Weights of a small transformer language model: MLP 2560 GELU.
Each number is 500 + 50 x the weight over its row's rms, rounded and kept within 0 to 999. Layers, rows and columns count from 0. Numbers have three digits each. The size before them is the row's rms in percent of the matrix's.

# layer 2 MLP down (transposed), 2560x640, rms 0.0581, rows 2208-2294, columns 80-159
097:537546438570491512505575493475540501554511427483511438513478466482481542448404574542519480420460508532461431641477532506568543495461596484533574475530435533335575506530516492515400509521585494439487471480527502540507372445522398459459452540
101:555640472436483478461559542518468407530498422548568463477504524585550501491478558485483568498442491509459444572443599462530449463544484594525565540466471493461542546450565494527496469460529480407528525470536527540451456590507494523457521466
098:502527432537408561568518503493482555492476488484554532422499449522577490398504479527460511504454484482445507494461418445510576437435517482471480490458395523410528577456482468355409528520582393632547610567540493445550475552507494512492609619
104:479498548480515569523520550530465607539519508510414517535517388530593428421537475482514395518554501583518431582495464552572454520378434612513516470472529390544424506527510480559496482585440545513449529460521526417516452508453512415532436577
095:473500565504459427548518477447469449574500500451408525512494521503487483555513507434508452571485501547456570492487483511429494399529550504486477485466510470508449567478494530472435515587512534426490450585565483534544504584500551458611483491
097:525465548473512467470444432551455547453531477544454457520552435496507559431532599485580513569512566420507450525573470502584405466526507439515516488615483462535461428429577508462528554542544477548441447597558469586593523554447480632596429596
096:589441496508592518462465500431592605438570514518530479512510485425515530467453479454607565440478511433494523494399589440503452471464499552424464554585429443456575379409501563513505473434462453511521520447566484400444504537514476436598486561
104:372540400474479491612528473542570593460534490508425501487540530583497506433532521353460384440552478563485523440570463465435571471529513464510492469563491419464442576486553504459468563493406537519523532540535536493558495503519447505457511423
098:524519519567464453428553553499447457555518459469484472456511415412416403502535532554522504517520473514497557446462472542399641555455535428407473426537482600477507478483472588533485475394462529511425398529536514478457508594523482520522510552
101:513510480424504472431511468483464492582503502516462511478518483558582568457507506560461516643470445398430502474481483488564468439515460540446563485510445486534575565531442568414458497347464487497518487523506518578508447540587506557458465531
099:438458431380525492468483484542434524438485580518406394442476458542478549427513418486529439441513436489512475402541508422531463530480513448454479487431539606561585558460534465438451440580556507494500522507579432517556448495520469592427524641
104:458512536405476525455502514551553517578503470513452486603550516474497521542485452443440439524482466532499555522488465543518423533477542514546394394527587499516545564601554515498552562421559511442582486506556513425548558570448507524508528449
087:470459550558492476494489506506444470498405552543520459491519590474468479473543474394509469503499432464580440500460458556479466470463551470483465513515535509478586467556515489485497511520474519583548475510492464421470458510538501489489395416
094:430422554585483470492502544443476458428400449487563535574570525594495560535467446547577478557631535541454499534442435529418507467520469475484479567512573529458547497525491544483547453451490542488618480449457462561510448516575567483483496494
098:568471497436504531578586515489464587537505596622479465478504469621429550461484440494476517606466468474535534557532551574524522411452563474445558565433468514424436502493531508462437418475525460492544479467543569480486529560437534439515427443
101:492512483471491456477502400492513478579457498554483474470556540564467548438512583599526420461442534556498526452492420566482512469480485488438599527571582477550488599495416435527474428471528489467434399558535537507496546516563529462511592520
100:451500426598478484448521453468401513425464494559512483534541523465432509488465473513523421442398525608460421426492547421523468544486480532562513525379515548515495524480530479501614527523555550447504532514602524471407516431527553513541475386
102:553566592513446617537504507532514479465551489525547428485500532478532432596439517466427609484487377489482632509493454523627371511441533530468460491570532403554497511532459482452398463477400534533515501534448453470430560521599459512502556590
092:614535494541421440446447501532437471494608547561530484501381496577449504473558316473477530560383443489458462504508489543523463453526440447477490456529450573560625501485525569544543580470462510547450521522409517464539524495499420525443493489
103:448441508575388462568508516544471523516515443453593375541461453475468626510538427581462488502541491541467454528513432464474538549584431522580485492486567431531531475457464581613562503487546557479468511624474467515447576474584530602447471485
097:448514537508534464504458496505409477530513542504521494449471539452536515482494360404504485475509534511502435490470520528477502476439454509408520552581535583525501509538489472497556454612476447519392518520573492421480536428572470499482487458
104:405436415527540560471513586405583527528461502471438366554549519487488587426495536512455484518455495508565442555521498453405564464505403493547537546520535452495581546467417399569464534495501426518479496514553547443519502509475493459575470414
095:440504510488461515447543344473497537499508482508520556509450412512531429516457506512532520457499510478456476465521527491421471411454487476543452581625452528438505497518511526394442534547636471527505610395481523509478526594482412626404420481
099:470521425469526514439563483417485473518427521457473504543470474493505521508545590628432487448549538504489505515474468556491413468524517525504472450523440510390463450572410505483415417528437444427480413629537547519395512579592512593459442461
098:493575466594507516511507461541522479426609527483550575512499494475497524588492464481439512477529440447512457453526438448483451546593488521506385513526548542473542504347507472480510502540446478510514490481521536464501502467544566568462549545
095:569528454576537468487481461511478508394463491499444531527470474504545500509534435420473541503470431533524509544522465529509509468500455484528550547428507525560607515502599517469487478425615470496548581556499533529481488512407552483564582525
096:520372598501534522494444448567504553516473444623504529443554594531494487467651519487569528488437523603494498449501459467440450597503500479424454387537513483536492583563420457471460467484559553419516529546428582523442519524530507491502470501
095:412464482490483428493478550482466550440546435508523503454507514463488415492482455527514551530582498506495562542578529536486400528533548528471488497510480528370499485441542545488537480523432469500498502564536537492539542560531450506437511522
099:480510546425516550604625501494583418552504467454520500488485484452534516512460482374540497600442517507538439546492588441467510457411565535466555520534491426459515444451597515561542506508451510559505527458467588501497615509614546442564435589
104:459502464550505507420480525492520433450500516478457530387472540510568386460385573469498469515472429518539401530527436543424521487665469568548474506545559472509419485522487443562515508481633533487517380473503486539526484449432576506495530534
100:462405473537485522380614428420551560534560385468468530461528480476482437421521526432509551475540371552481511495509382527547582498512505632404533550441475398400478452586485525556561545457509537557568531561492434492479537494419542525368494519
094:528533482462449579511511431544430541483534515441489499544471536461441461587482443525401519467436469493485497632437566498473511442541475542537437484475478579476486581438572485474509515560517468534535521448686450508497514511516418521434522469
094:500549456531547479509533420491537462463498581530445513423545513433580423498361437552448460560493541631514616567508554515520470427512506498477446462443466486473423590508526506397544533515486497449533451566482556539531517600549419480498403424
097:507441441494507490495387482495544419511548531490512425448501513519515448481613469441526439479418431436441584467410485389605497460385523568535555377461547517555575487550556562478497533483505438470503538406482439428451497466512565493493599501
093:453548499435488561555441428544611495449504503574484457545496577418442418402530598474437574525601449450554517454512492518555529496470503588515441474522480476453548651524466506452565518447561406538482470537502433526517552593576529499424538508
100:510499441533486507502507583485470475462512523468403504521536517434493478526454461483526551528509465463420560460472592515566503541507535469457459519612517456471470434359581455595452485480508513485520559570376541506496545444425477451425485427
099:581433480594500589501580468500498523567560501426499505465442512607413512521535548476503413420506501569515544540516516480526451508617532573487533444463430549519553358524460536524548468541595560469508540553536502401384460528452521473480438485
105:433536456477569507513492540386485489535456562491421513500489450495594543526467534462468536439464508597500519505582559425446498552463554512536453460545385615436586593487552455523551533523462522465501568544519521571520466509450402580501539443
101:610445635465455620560578410505532446562429560467484553589500536561510453484471482544381509461493547536527506463596514479505519440473462456504591513435468452536452522538455433475549437551543526525448547477524458450523394490470466547563428534
094:560475509520395471452461487522519376495356489494459457488407519478420610485429401513482461457500541545557460541595475505340574527547545412499525586485541485558546489432553450459446488473531478512455554490538543451535490512498468432519482525
104:428529441481555486569463503497570560472493569476585497560565550453474486504475525476608448572389461550484549556517515405462382450514524559405533590479531471484527459454537501558593557534471482498538502618528511490603509488385508499511521430
102:487536480457557563566470504549530511466603532610543561436504509479496488515466551605486410537538504554533499491498576499520493531617475528490480456560546499370487500505409484593408529439524494491493500530476465508508586434530432481428591495
105:498481423480402443483446575486489539433540548538506515494560576405530515608518593479460499569507531502489490463426493430497471501531495455512502417466475412502551581474556497471465478544449517490566515508473533513411471515476513473501525467
104:549557451436383551508490476507343545497505498565539436542468592425438471462448500420499478545568580467472576463573523464507529558501546552528507596444536557497495614461542620538602618499563500580427457495419454501585479599490555475465558531
104:596544473500508509414498611367471594591412445411475456440587453453586470511525470524487466499571485415564441483480486476460556529606469435556467483406465486494492593483567614594578501496481436450478544544495513513483435556462569532551447598
098:513551533500557465504528499533385419383423485438476540448516468544501502547534494575352466571463461484574519441475619482428533380570524454430420465482546508492479491380462515572541454523471451468446562582464476486469429475416523568383568451
097:425571469501557551490644465478564393486517535497547494480610459498524564506438550486425480486508487474506502512516395397405504512500433491516463473474513499547539414460460531520469483492454504390555486578496515497469449453546486544480526453
095:546470572524585572509522578448488539588495451470498433529459507578547521470411480528564455445533429458509397487495352538407541584538479582530480481476580564487447506449520452439373480492510482474472531503506550560482505593527467451479470508
103:453545473507471527529487551505536572500513555519438494555539547510487512503454484441503554518451494490459560517443488427503445561468538483567468514546493390536508552475436518485452521484552493488519540454483540649559533494563409522468453526
101:574524428479557572497515546498548501493522514394545536518442567521516441569474441571477552549539555466537535458561499476494481477486476534480404475577594542555552445515455573494600552504491482513516556503502507588495498487555571527517561444
100:450628445466515440506533472448496463517381455513513542551521444510553542436488496547515531432540492530499434475523496509545501437483591562535568511458422516472430598513555521403416458524409468415592515414458425523474476522515558532487447465
096:504433413479537533556537535540488532544495586552494523501524541452425569441485472427483522472618427547446536548507485511500598521476498550546411467523523444448577495593467527551479463577519492495452480501470398564570498495478514520560532502
095:472441474433535510621480538629482559454486433627466487469454400444446550586620551492536628471508494494464585490520585481591529527496448528499544527480520465411486467547562521486546577553544498402535476490497444497533608485494445475493508578
107:525506521379509564522518579505511522481465497481515572498484486510517551562454511569469524488540518435518500501611488475462525446610517558398521577453503508504516552539515485506580520526528484544424570472439580455386555440400534545579483584
098:448418479441527501461470445509510531405489459518509476608423510515437497431443527532541449455442608502491408489525527530428494487548568499571499504460577429571534567522427459500375587511412398507451506491523472472537496577521424421463456441
097:551559456466463494375530463463472371462493530452501577416465540489401576464519543478471503633470454489465496547578472535552468581524515522433482583412491501493465470495436542488512514521397432478483559405472493580493625501496556559430476520
102:490444607567437466446469494515459484421497533484511530437557495492409517552566541525520531450509486450493512549514599534488612483553464453472510501502445466598530455537463510493434510471566436555451506559488482520452583471368523499465501505
108:544472478530508503407511551524543445399519453567403512518508531509518560485620446468532532540446539503509535533487471429459526470469473461458503528560457591529468466503491503426570373542496526424455535455523461502464490376534508601579507519
104:550452470513444497505525519555397574463434521437448552572525477405496438529575486506535504621407490465464483540446526501609482537515509460511495590419565520486470491513459497527448489469471551499510338564480511489558477436550605453400528486
106:518476472559507579546497562480599569523460488559494405607491541530534605448457526531472422469512406393522446467513506536526506537447545485510534510490569493593554553492568507426519493510563549607450441476576481537544462530444579512529536521
103:487526434554495622512484458478452509501616479503537563408445543517500427518465548439548533521456546387529554590497412528508562483474532515506535489423433544562521571434499458479477486494466470532437449487568491494543503560499465475434544513
104:482415525512547443541586517527443475394485389522527537513375488404522460528470559552485426503646425381564596553534409484501542546444440460468521581525440536491511493362468452465495437528465543486477499429459530477550530541539506505542523433
096:551572486462546440485478584466482426461453547508539378479388484574562562458511516465488527449465539474483537496476410479444624466534495524478491567460478562505499483469465464474528537549469530483510458525517489548495474502488542436512473471
101:464413513525474529497422456554507523458579481487455535514538535408405534402464524424410406530476496560433722536518508501516571561406532564404541501506500474613479589587462485502449530527401475501431495522511527480510591619518529451489463397
108:432492495572413521610503395553472478484464458487511592428564563447465499473348480494422490526548422469450466471489477442456412445525405557438454609485461528520462505455482479483428517442498526515439487380440578437537611481567457488576503483
105:534483496579451537449499568421448512444576490535565529570633547527405506547515478536502525432552476495576388523498552473571543518580478429544423547468616556462482498488422533507592485521516482526526499452533515489527505421367542485438509521
096:525515523498467383463490494589538432502519425550508522451413532394544499537479549489527502497502530471496481433402578621574577517505561518535516413488491462504502507528548443472567599467478459484518541446451514411507395454511459394498537651
094:488556500451492505505530589569476436484419550475573571606434473503362524553461477459558444374453506428576442532480488507529542512414598456526412547541474528489494601459548531544532532492568494551570499388550486413361509552448609530553537508
102:393474448397516440486401537473608600533456512436500518436589435543529429516555553586491398480478440557427489495552432511521506564503520516461558412581483451441518539560566537513423406529452620580457552429505447542450527479403436467509428613
103:500523501475505526526477481517558471540467478520543519431604419472442463503518546566554447569529463535537501484365482468432508499514524482486515468433446603620495526415522487614489571546610494408466565520522415480533510534555522547493468500
102:506563454498451466530600535495567535473476543501479559436390417483460526476483472516444482591479482450467476435524494480441525554651590494545473475554502442422536463537487526495485543466611446520522497471492474430544540465461444555529573572
097:492504399545536486500555481501569539536404446558394526524436510459522452587435491562478586505546420479434538460551553480399505451545545440460484507576550617429554503498505532386534514493495504516455459532544515484458453447402583553465516528
096:514550549542452416561441541485574561499471519541490546435466516480504533451548470568487571455446441446467551468443459555553425486400489506520438460548444511417523467521452464470475484532580422642579452610550426491528462478480526405421535575
096:499521546575501512509466501528492524484443505482592540510540465538387565461513556402532495539524552556447547505560435415451446468478441504499463423445411487478403512455539512417555532480516462492541486547467504472495503514514448467513453473
105:583469510568536453596602476551525364433500461557552479455445529469496471521537547508570496481544472483582450520549506456500398507482445490506383659538558524436436559435546518523496488504481502449445513453523457461470478561558548523415503568
105:490415517500482491511530428500413632471533458531521523504503558576541572510557504577471530541515452553441442583521483505500475396482554541521594474403509543490533487397494466567423400471515569548505407487571487517480506597579494474494500489
102:511496555473621516525546529415474507470478522490493464513475494477530462469420486483504570411411562513437504536524536536440524516513474558570489497417464539480428591478454439496397479441415562500545462495603553539514572477493474389593474555
092:477448462515495488531488443387520537552505478481553591529421457453549493632521486459572490500523458528509626498508435408439414465525489478459617496433585433418513467534489586449472444469478466482522402513584573488412452416402559468495473494
099:444523516533465464483489412496512598585452483489551494571574483440478469548431448523439591476520544522455470493539495457541530526529538472496605477455477451516504483579497490457574518458475462457519511513503589490519526456525535574598480567
106:492579514384503507494556526509561502562539476476506476577571554438429389529488491479414547513491471536620552504535546514545492504565533474507523479406535564530482575489457469449496446488516597587451561521413518484438616487529509538532483433
100:528504644554570511478426519441535595541522522498487599487486545525470520537566512493509457519495471575508551528464500468575457495512485493523524451527539500574532495484568560428495485507538501498460435523541435461546525533512504435574495557
103:467478594475513506427528425513534510552443549464387510592545481522531408508561471498497474440432434452509466469613498513490538537529490530573470459472481516439531454473593548518467489349458453401486588552470435471494584448494500479421469483
106:484490559463533556497450456450478427557512415483565493413456555538601491457446505545556468420538540474442536549566560540514450477538543570550534434520486425477564570604455447482489512625538488543469607481527399474516433554494428421499546522
106:473476534508498510462546542545452467470549539507477564488501384486445476520573517542462497476525420499601495586494448525425435492517486525566442398639528506558474442533438542519467486567400434512465512494509540491536462570408459448427534627
101:539498525544432469500537527588466509449510516555465426589553511505478551436541554514538523583569449471464527523438620477509468438527628501638473499488522421501535437492441473463432514564488432448397432488514398530513519498476551488532505482
102:367500449414480557486494499569533441483431618562413471615495553527548521526445511499517505521498556508494401483475519446512511422432547501428525572495448480646506446453568461433515523417446521519499455374489537472515574498593514488538439506
098:477540448446589433459501464571526545507434421605377503507566434499564435542549586542515513493484547488507546529529544450538549496399515548512520467510477469546536523404530570359550561555581553505410437487561547441435446500490552507493503475
# layer 2 MLP up, 2560x640, rms 0.0612, rows 2209-2294, columns 80-159
096:490515560536522416528462562495623555548519585545460440500499454536539438475506475464505506545488550605441501520478471554573481453549509536488533501510502499476387538556428563469539444504582511601464521457420446460385519481503492505440490556
100:533576460574517602568413559458460477554433465540481492473506472519519583402600612514461425543431497574465397553518444448493586465516500504550497572488432506486494596518475533484465421609495419599570445547486530539492399548576488414480462530
113:420442498478475470493448571511403458466413467623442541476542464507500513515539469582580471434441462487453453468537570483554477514461567569445438511562503517498479421436521522482470476491481436465478431442536474444609472513400559439506451488
106:513478445501436427493521463493483495480550450540546509471468482458608448617447449465596474492534425527501413556534456506475444547504410462474544507517534512602499549554488525544521508490501474470501439618599522449499476398516366587514536515
098:518511570504540515567416495484538547484491588535496467468439501556486478389492495457469481496532540467565504448462488486420513396492462466451478425462521448509608459499436508510496590455559414486572512508450487533467515532530547511517516503
090:591504427579525517539410482467541504510491667497544440471509399559603577562525525388448529460537518460467488470476495536541512588498470422471514446475451437434472398503439538518557448503473519439598468415477514480557427479558545467468513483
100:562386548538483461547578506476487514439559493541438446470498480498540477501607486448499450459537485455521421493587443571427530543488482531450507481506521524452502593463499492458578554508517614448440475512498558552543511505507509593514453454
094:504511526509516513499511548522612572564549551541492521515506437465432459458534515485491400417490491558585431570442652540449521464464399394502471471480479564446562529607425444521483492553519477514540473500550479439499519469528516498487544445
094:500513436474464457465517524390515604543488489477522507464495461445640551603452465420527512563398458400552460566522426472519574596545617554551580466574490481413610526604495543533498500562564583498525434568534494554596480507506471470502531482
084:489517479477548409479517522495486467512398447430379478460487485464475547518465537500482482479551473508379503448499593476572445498462569528597556526514489552491513526555494485465483491460453458388580482526478498620540443543523567513447497535
107:489520537400504492471492417491553529505595543534438529463553523523568559415549451513461514534518473447531500561477539476574509515443491502501467425456536505476501512566484535546460456415544456477489537537541673474496493461458551511462538471
078:542542436531517460375517440376554488541529588511568456509440405483500475527455445519532439445486538453488476498536401526544480509556503479376496496484496475493493581471519442466445627475493548485528440452523620493566509418513482574495507530
084:474504544480553467506487521400490423491439504390501494555512519552478594535536503544524424509485498572412585500559487510481510493611540574563494502530500481522540472474484491434369457606513496527532494479548502527506454456581512525452445538
098:491536475485484482449555473459457485365512490391373516536540528486492516438434470515496490517534596498620466504518477490478433453479452636452523543490517441407487557434410427442525529475520483524490490514514479503501514475561485571417564529
099:528484464561529514540494585512551581509525558463476464528581522475405493529518428612543516502454563557518449540528522552624550513593481455528501459579532486545430527521531528425581559536535496619444513512506540455429477487508436615558419507
105:566469479393523538562569493506509590553453534508473505616415486431471567458529439463388507476473431537452574478454463574465543485450512501560516587524514495549520545513565571526560559571514512531430555535476578485468558532479607475514455520
098:483504431463560490468517595437442494552432494426456452536475566422523433480510515565459511583497599621505436450544490523556489552468507500546535473472553512498543503557502602468477445513475439456609444478465542440533510508645565585578528527
084:514491510572547422450454568446493495492561575558430469458505544575501481505597491496492465474472621532514443535452488557528523436545462593511525534525448491557538522476515490381515432520439509513493475457544515492531511479494491423522496564
104:402535478574523562517508511504539515479528519538560562481459512449454549533460429515563519576497518462524517444435462523377458487405514451485531563646651511453517474433446476557463429491430527440497478487484485507508507484525463494488513497
095:501382487540540373476517502413438490561520517382525466504534481398496550537482543491552549470596460511508473407540487487533463460471444403479456477544494483537490482475512535534474544510480546472423522485517555487575491484551538555540514530
082:530452586389510646476538478511732532538466494457474501499606409601466498524586472571453488511481501440491536570432490461495490454480539492572556487499430482566434583452451555574541552535490549560475492437389461523518462474521529441594485416
097:389476487482444437465558366491510468498505484507524584475507467473563561518479502500502481457437515520519511450512595453516539587581532505494535426506489536434458494383499588435500432564529607500518505443582479564547538585426453548477373460
095:554516587532462527449527530506590536596486501499628430450431505498409473559516516451549525429556465501442501438574413566481539540466477460487524606479578402551494473454534613524519526432551576467515464397545504428479545447498456597509474539
108:589596504443555463499490486444459480601549463498451551400553445468588557531455557518544528531501517534505503523448430483459481486500549439516531476549488498567465483519555535549466449452497513459526518617424508490518455480506486537507458485
098:553523448469570510496470577494453507503588567506493593520449478511585499441436486418481487414522445431521415561436443436502503517481534534486457511507551523546521387447632551498509522482423554482519557531509566495537431544409430638498509507
094:442535560508515507540431519517437396563428477558518526392507576486501471513422570496422458415454392532455588495497545536473506498466500454453505496470498502444482501442457445578484433415539575459464422492415423587494536548549512442578574567
106:403588581437389591437471521553519533461436487395479439517563487657496491513568492508470546477549541498529573498449545555552557534433585491522489500480420489420481526494459511548541442537514575404517476501599494461555592476417487579498452510
096:494549451495534489519517551490438471541453567492496525470555562535589435477400427483508516534483489524492443527411573551510604503513514461431443457521589536441507447652453502537506471415555462492448547531515474522569474539461476531496439443
093:538482543496454451403438491314469473510558554426438484484445588572459436525421518580561551533495488482510448545517470545450488535555594476490419491499574544519375519496494470579453609485530483498567528518533373481510468486459614445527517540
091:460424537551527535495567516524475550524473561513410431398516461458575488482548496354537475444478434416458482536479469437506477544471459616441433439432486515534475479569439579586479530427502503518544527488436474514529512575426550423540568567
092:402411422544528489446475516479489470534559507536585458566517457484585510488533624443558464479504471517535483401497509569399666429417499404497494462496385599492540485410506493550561515428505493520497529541435428457568572575480457482526375497
106:482479398538497405478500562346542496530595573550431465460551461518527467491479450416531475566454558523527489469562607468457558387474513501386452449483555445465516497544527605412501541498548486405558487504496508494476431574555406425510456485
090:522480570453590533554445538541530480461438499486500375467470519523564368539498401538522347544608486506445585465490438335522449592545476520460497474494522576432500445611493487537500518322548545555428522517523555564485470414590509495539463475
103:479491509455508410459510471458484563517485521479459565527571463449600580543490452483504529492401475439417511493429423524403570585514526491491574545503497517501522483422427452601519477522483585422557555451556490508449498448541497551544522415
101:468440449447523461483540572456566522618553536489466479539443408499503534574454573538517623562470588460535477467482461535572623455506554494433579493512532493539469489522535426496484481409479389456483403445481511389518494508546556496525552428
098:465603435490542554577496547457504562559523511557472464520428521560528521469514505467472503489535490553493448537412499470592521633418482486435540464515534458525550414561561446509544473580491524515513471534449594500491425518543451507495495435
106:537524508488430450477516541470457556486450525571431485561582412481575442437590524476537395496541498472467484474570530490535447521461507495488482541449412415543545492544493490533532448536502408483461402529475431483598523557538506499489546504
096:555458508477512470485423468470564475473394508480553436553567488501538625526427574458448452570499518510499425449511446418545532576585467402496490537525377429606564508409495464441455494507472528462499511522506567516496401475336497459554543492
091:493539492555556459465478547471449470530538434519397509501492522454504552502619506475459508573434541458535523466498512549479460455524503508452482588447587533465438502537597487459453467501476542424453440491503576579457564542550415443433474508
100:508476447525531528508516483477582552575461555448523448396504420484506519551580555536496546481453559439549456407530561523533439476496511562535514487528565468463515509569501582488507539438468482537430520476506575484538444470432547506530463588
100:441536457542498499518513521489536593633533496477527589505567438395423476468542493477514578471537536524489528509404451494489423555466570491534462548502432548575513510486464438540580428618493510545503500456454564538463541601422462549476523512
102:523518561501472558483518551469574473457506500547500599523569525494532572544487475522516471508495484444544583489473515469501538568583438586537527571584415431436363393493450536568587482496433455505458502474526515557603620522517555530545505487
101:499577466417420565498517569499427547618458526565567453535490543432478464459544533598541536493482438466399374481552471500514419479471531484464461603465477550521470526445538551496523572622506590581558454474505506429486507496510495529469517552
090:514500530478492431587552542454458538497483490398547561550522480504548528552481506488442452447494475435560507481443511499494508532524559397563557550433479467540441447509482490557478504497503469416422553517440551522473406537509517522513467537
105:525547564551604547502597500403448417505508571519628459559516499504498482449434473485564572457476545531545442495560486459516457459566524484591535499471521444460492499493474501541518503454541525604628527471560555543482488539481446531578470517
101:514424494472489654529474486532568548559518448610502459527470515558540483583531460460545555478580415474499505450499543518557502427486416519496448473342477587462506556479521573524503487502487537440537493520445508537482563575510510514489488545
099:416522421458417428476563500494461478495562498525598514472455548522568558518441522488483497472460376521526501483501572444460512455516529505498492501530571427552543504489423474621524522465433481468496472461471470507597526506498555514504433448
098:552423424465454515467450488509384483476457492426507428581418463510491490430487523463490519600420521506451510429461525403467405530500498475480563523550434522548473527465466548550520492520483544445417498406505504435533545469454473435519509572
109:535573538512446463478439507560498415554613503523484438549507507550490553512555460451498457450453555447440532509548439519375560526471483447525506547449437480469442490532549522493452480518502495442589467467562496397460419525530511598598457441
101:507560488478434513495530502461523618518511509635493474438478478445554523363472482501568552409440502591504489430564470513471438568479553409443483555491468581505531444477387416491488494491510535507509462522528516505484402518494523593570533429
092:484480454537517507480411489570455531464549531480522530499535404414500370468489503558433599485447409495512541490532429487463470602481470520564453464523595430495497421536531403525533460510458456460476576511469537465481507455556466494472506520
103:490515397488568534500571528486550527528456545541496442478445451557559431466502493582482514468465554474533512539428412477506540507490509629553459546502538485470563528471447462493550515538513489501522466442451581450501514548676541634467410507
102:489521480458536467455389450495563446615504595460573406454530511551585530460491568484606466488592480540478500551610535535472485466528506518427513457562418472526502505507515618503528463550471521560472487521528469390470550529661500548458447563
088:576507453561463503573467534563458507483565494551433503476493447495544522507584545503505508452405510468575421530468545576545411479530516574495457512446571527541520475484500508459615498543561499480511540419539545520477530516427444528504513469
096:448445512513550392500498472428492528620566482438608555454515505446505532577431494528474549510454503501406489525537625470542543498407530492439414486510553514426411493468444545413480448529551566511485510518514544504557566517480594519530553547
101:428431459560464454516580387440519455510445591531492546452545495421550541567524503482519445492439499553527476438552511516537537509412595485486522484464503486519457486538581486563515389489450485557506445537523430380473546466500485509549488392
106:514500465472572501464508608547486430484516490475496513531506461494497450511532531484487545620423542564558533420496605488455447503541495485604517565425457528468579608553454460533541440501524480470562536486503511417478494395517540442537387578
103:473438510413534403506480493493549479590482518452458483457468549484480504524375504359490413429534486482458483588530513512492474499444421564501523564554519532513465482429483607487539422537447436555507430470525561473447453521585554485569438450
104:468479589484538508428586485460500522535469576560477518531597464458394427460477527442499473461505509487524444519489465558552449544583461516505489529556464479496472487491502575537496477495523556427497449467481529501551474479588464464512459472
095:496483457502496471374450468411542474464498458571506388506502479478590455546460508477523481435573527376427449448568478526447513508483538445509478625500519465424425472540426572560475532463457533448518518448437511456476469536493447451511439496
106:457423544518489491491568474470461494507521518486480499545471552466514554505481460481529441497588438499462497504466477467474585536531387493481511527583497558484507507550458488446446422455558480391450591439473537553477472486524512508572493459
096:359516521525494412546560490489567484516531477522454516534580453442458518500565426531495460415476499490504441475567465483511516543441430453406419416496470435500533530425464530537488462538398400565465443484427565382566473579521525458529366480
098:391538554531533507456575483451446513588447456498534499458501498416495533511553497505528459487547493490560414544551451490468477466438418452544558457577440540537682437496562551513510510498538479478413454484550419524464495470480490577420449443
117:432449445562466511507448475442401446561440526523473622514468557469606395421549437488476551527508483457412523468514441507521497530517551595493470547433547473509489443519488454469391495473467428518471441527466573539473508478471530433480559422
090:568476503458492520524486521472450522568455471480493410583510426561613485448544507471475516560577512613473387483444542528510549440510500462366501545394531482589418510525596497460428545525492481372440520510533390487548533463511523476521480582
096:560549504459429485524573469559478592471521442548469483507533513548448603566630557469464513459516531437507559456453595514533526482523532489442527446473493499572526543539451527488485513433437471453525487487496457416500467515511564456486667535
078:471493492505410419561526466403507624516473498536537519433527458482439428509481460425592512424509520494465500417485450523527522541456518467508561564450513472581430633548541452549585462523523501482550512465573438501520535530400605622609567468
108:485547510529479502505432582485469465541505527486481594452406565508427567553475506489453439533552505608428493507461542536492420494514484509496402607489548517489554433518458460471474476370482510496574490474529540437458532532420519580580462504
101:514455522480475574507460483526526589467459413500486488522474434538528424544559519483504400483464506435550496480439498478457418537418531575502472559530512526530494508450525519555528580468538471543447517506491415474471520465589464501472478576
092:521515487572489391464593540652485528501489542529397525511504439444504591547444538514516488567358533490485480455492495470459399485535522500505476471511607512521438540559499510550637498505565492481554541510453528491536491532591591476455501568
101:444417471520505506495437550551505480493514503496403507580400496573442496562472552494574518551534534578457567530515506460549606458425530491453523548447468490461372529542560545460544447556433519423423453500531550444471514545359521505465524578
101:403440567501535469515563406419518510506482550507477470558510520527478451539548502459515434372528511535520447468493492489464511451454570517517558442486461472428519478458533522538436543521351510483432476555500500477460551572489522497491405471
099:451444456637553487480480467553490454471486553583501455497557409579532523477560523530458536559489574507522570446519566591418433464467523515445532422444538481485488541511425526407466420457550441507506497530437553557506433510519470443428466492
110:444427580566528569513544460456525477495564480517597547522464421524512507470473550532549384598494510542436519475536549464463490542522485501550504541426596469542510448430498574445537385596547482515476518458526630449456618486438540426506493534
108:538544510505485446524478486474495521518517464566432419534542456629525534554518561582600538467523500547494487548538478532469592488407555482496483462515515480542543450529474414474598594497447417511540506584493426489489426467541475441551466442
109:514524484497447477488388495531450587484471443467438435572473519473510536565533514572493540547470537607510451450513451587457506606501415558503508506555417492436555422568422465451605510443412510455406479517490486429382368533519451566486484466
087:504435482448523426434507478438500623499528475561475511484456434567521506578436501551460467506491507596454434487460504544592433456478530554485502479410575471451539528517505522546472434397486565451510474528455575573468528518504552525506586505
092:516475588620501452393516500444529568515507492524480427543560466544488431487647482449574548539578552426569492537470500505402535520632591460435484511504574512493555552616593458389579455553481503489432475583442580504451536490471494549538449440
127:569500536555511455480438419547475576547431551527441441504529529515504509530552565548352579496445511505477573513495477464533444557540566496408552474516422457406489520543459632526503519478429497471430498553530571516553496525513509484442428466
089:500547524504592586422436550511429589467481578467495577460478489486521560530504450531514515490486535405535517433509534465589546416467440499583496523418482485505652516442504469472552523462483348456495500418437451475397415466541497477494486532
103:462540487514466514497533505457503498559485637506478437456487526420619453476474498508411509443463488433481520420510429536478559545472454541429550562427476457494492541462466519454428416598588504503548527455464513541510522372528556497490531502
109:523465615545474529490524520562598493457555531376458463438496503599495491427525421533512523533457519502446505469462425413469427463475510540520585510467554499539511499485516578383559535503537523494589515608563500426562502486502567471531505446
099:608592487373574361439532455504514576448519516546527499433439536476519484506544460529519514480535486512539446462512579535573521467459501593622442545472577546564522454571513513551409547507567493563450583584552461415579518457494477489495484544
102:548445478449523476456475505448471509557474438451537494554572488559637548488490490453504417458452359466463448497464473408460408543559478460567551527423492532486563582506529372566573536520541483435591515454550484532485559531612498567441526493
100:444574429554540441470417528489519479518421562444483490417463466515522507512554566462441511445544495578519479551377531427494415587419518553405405648467508472494467501382488443480476546574418529448526505427485552440484424552439508470470487428
095:546471574520539541381543570438496487533509484613523632576550492472492480475519531467488487535533515602502540479454486455522540549597453512550496490384542532462563523424493487463558535522464448538519507477489589473574464462453505496491443483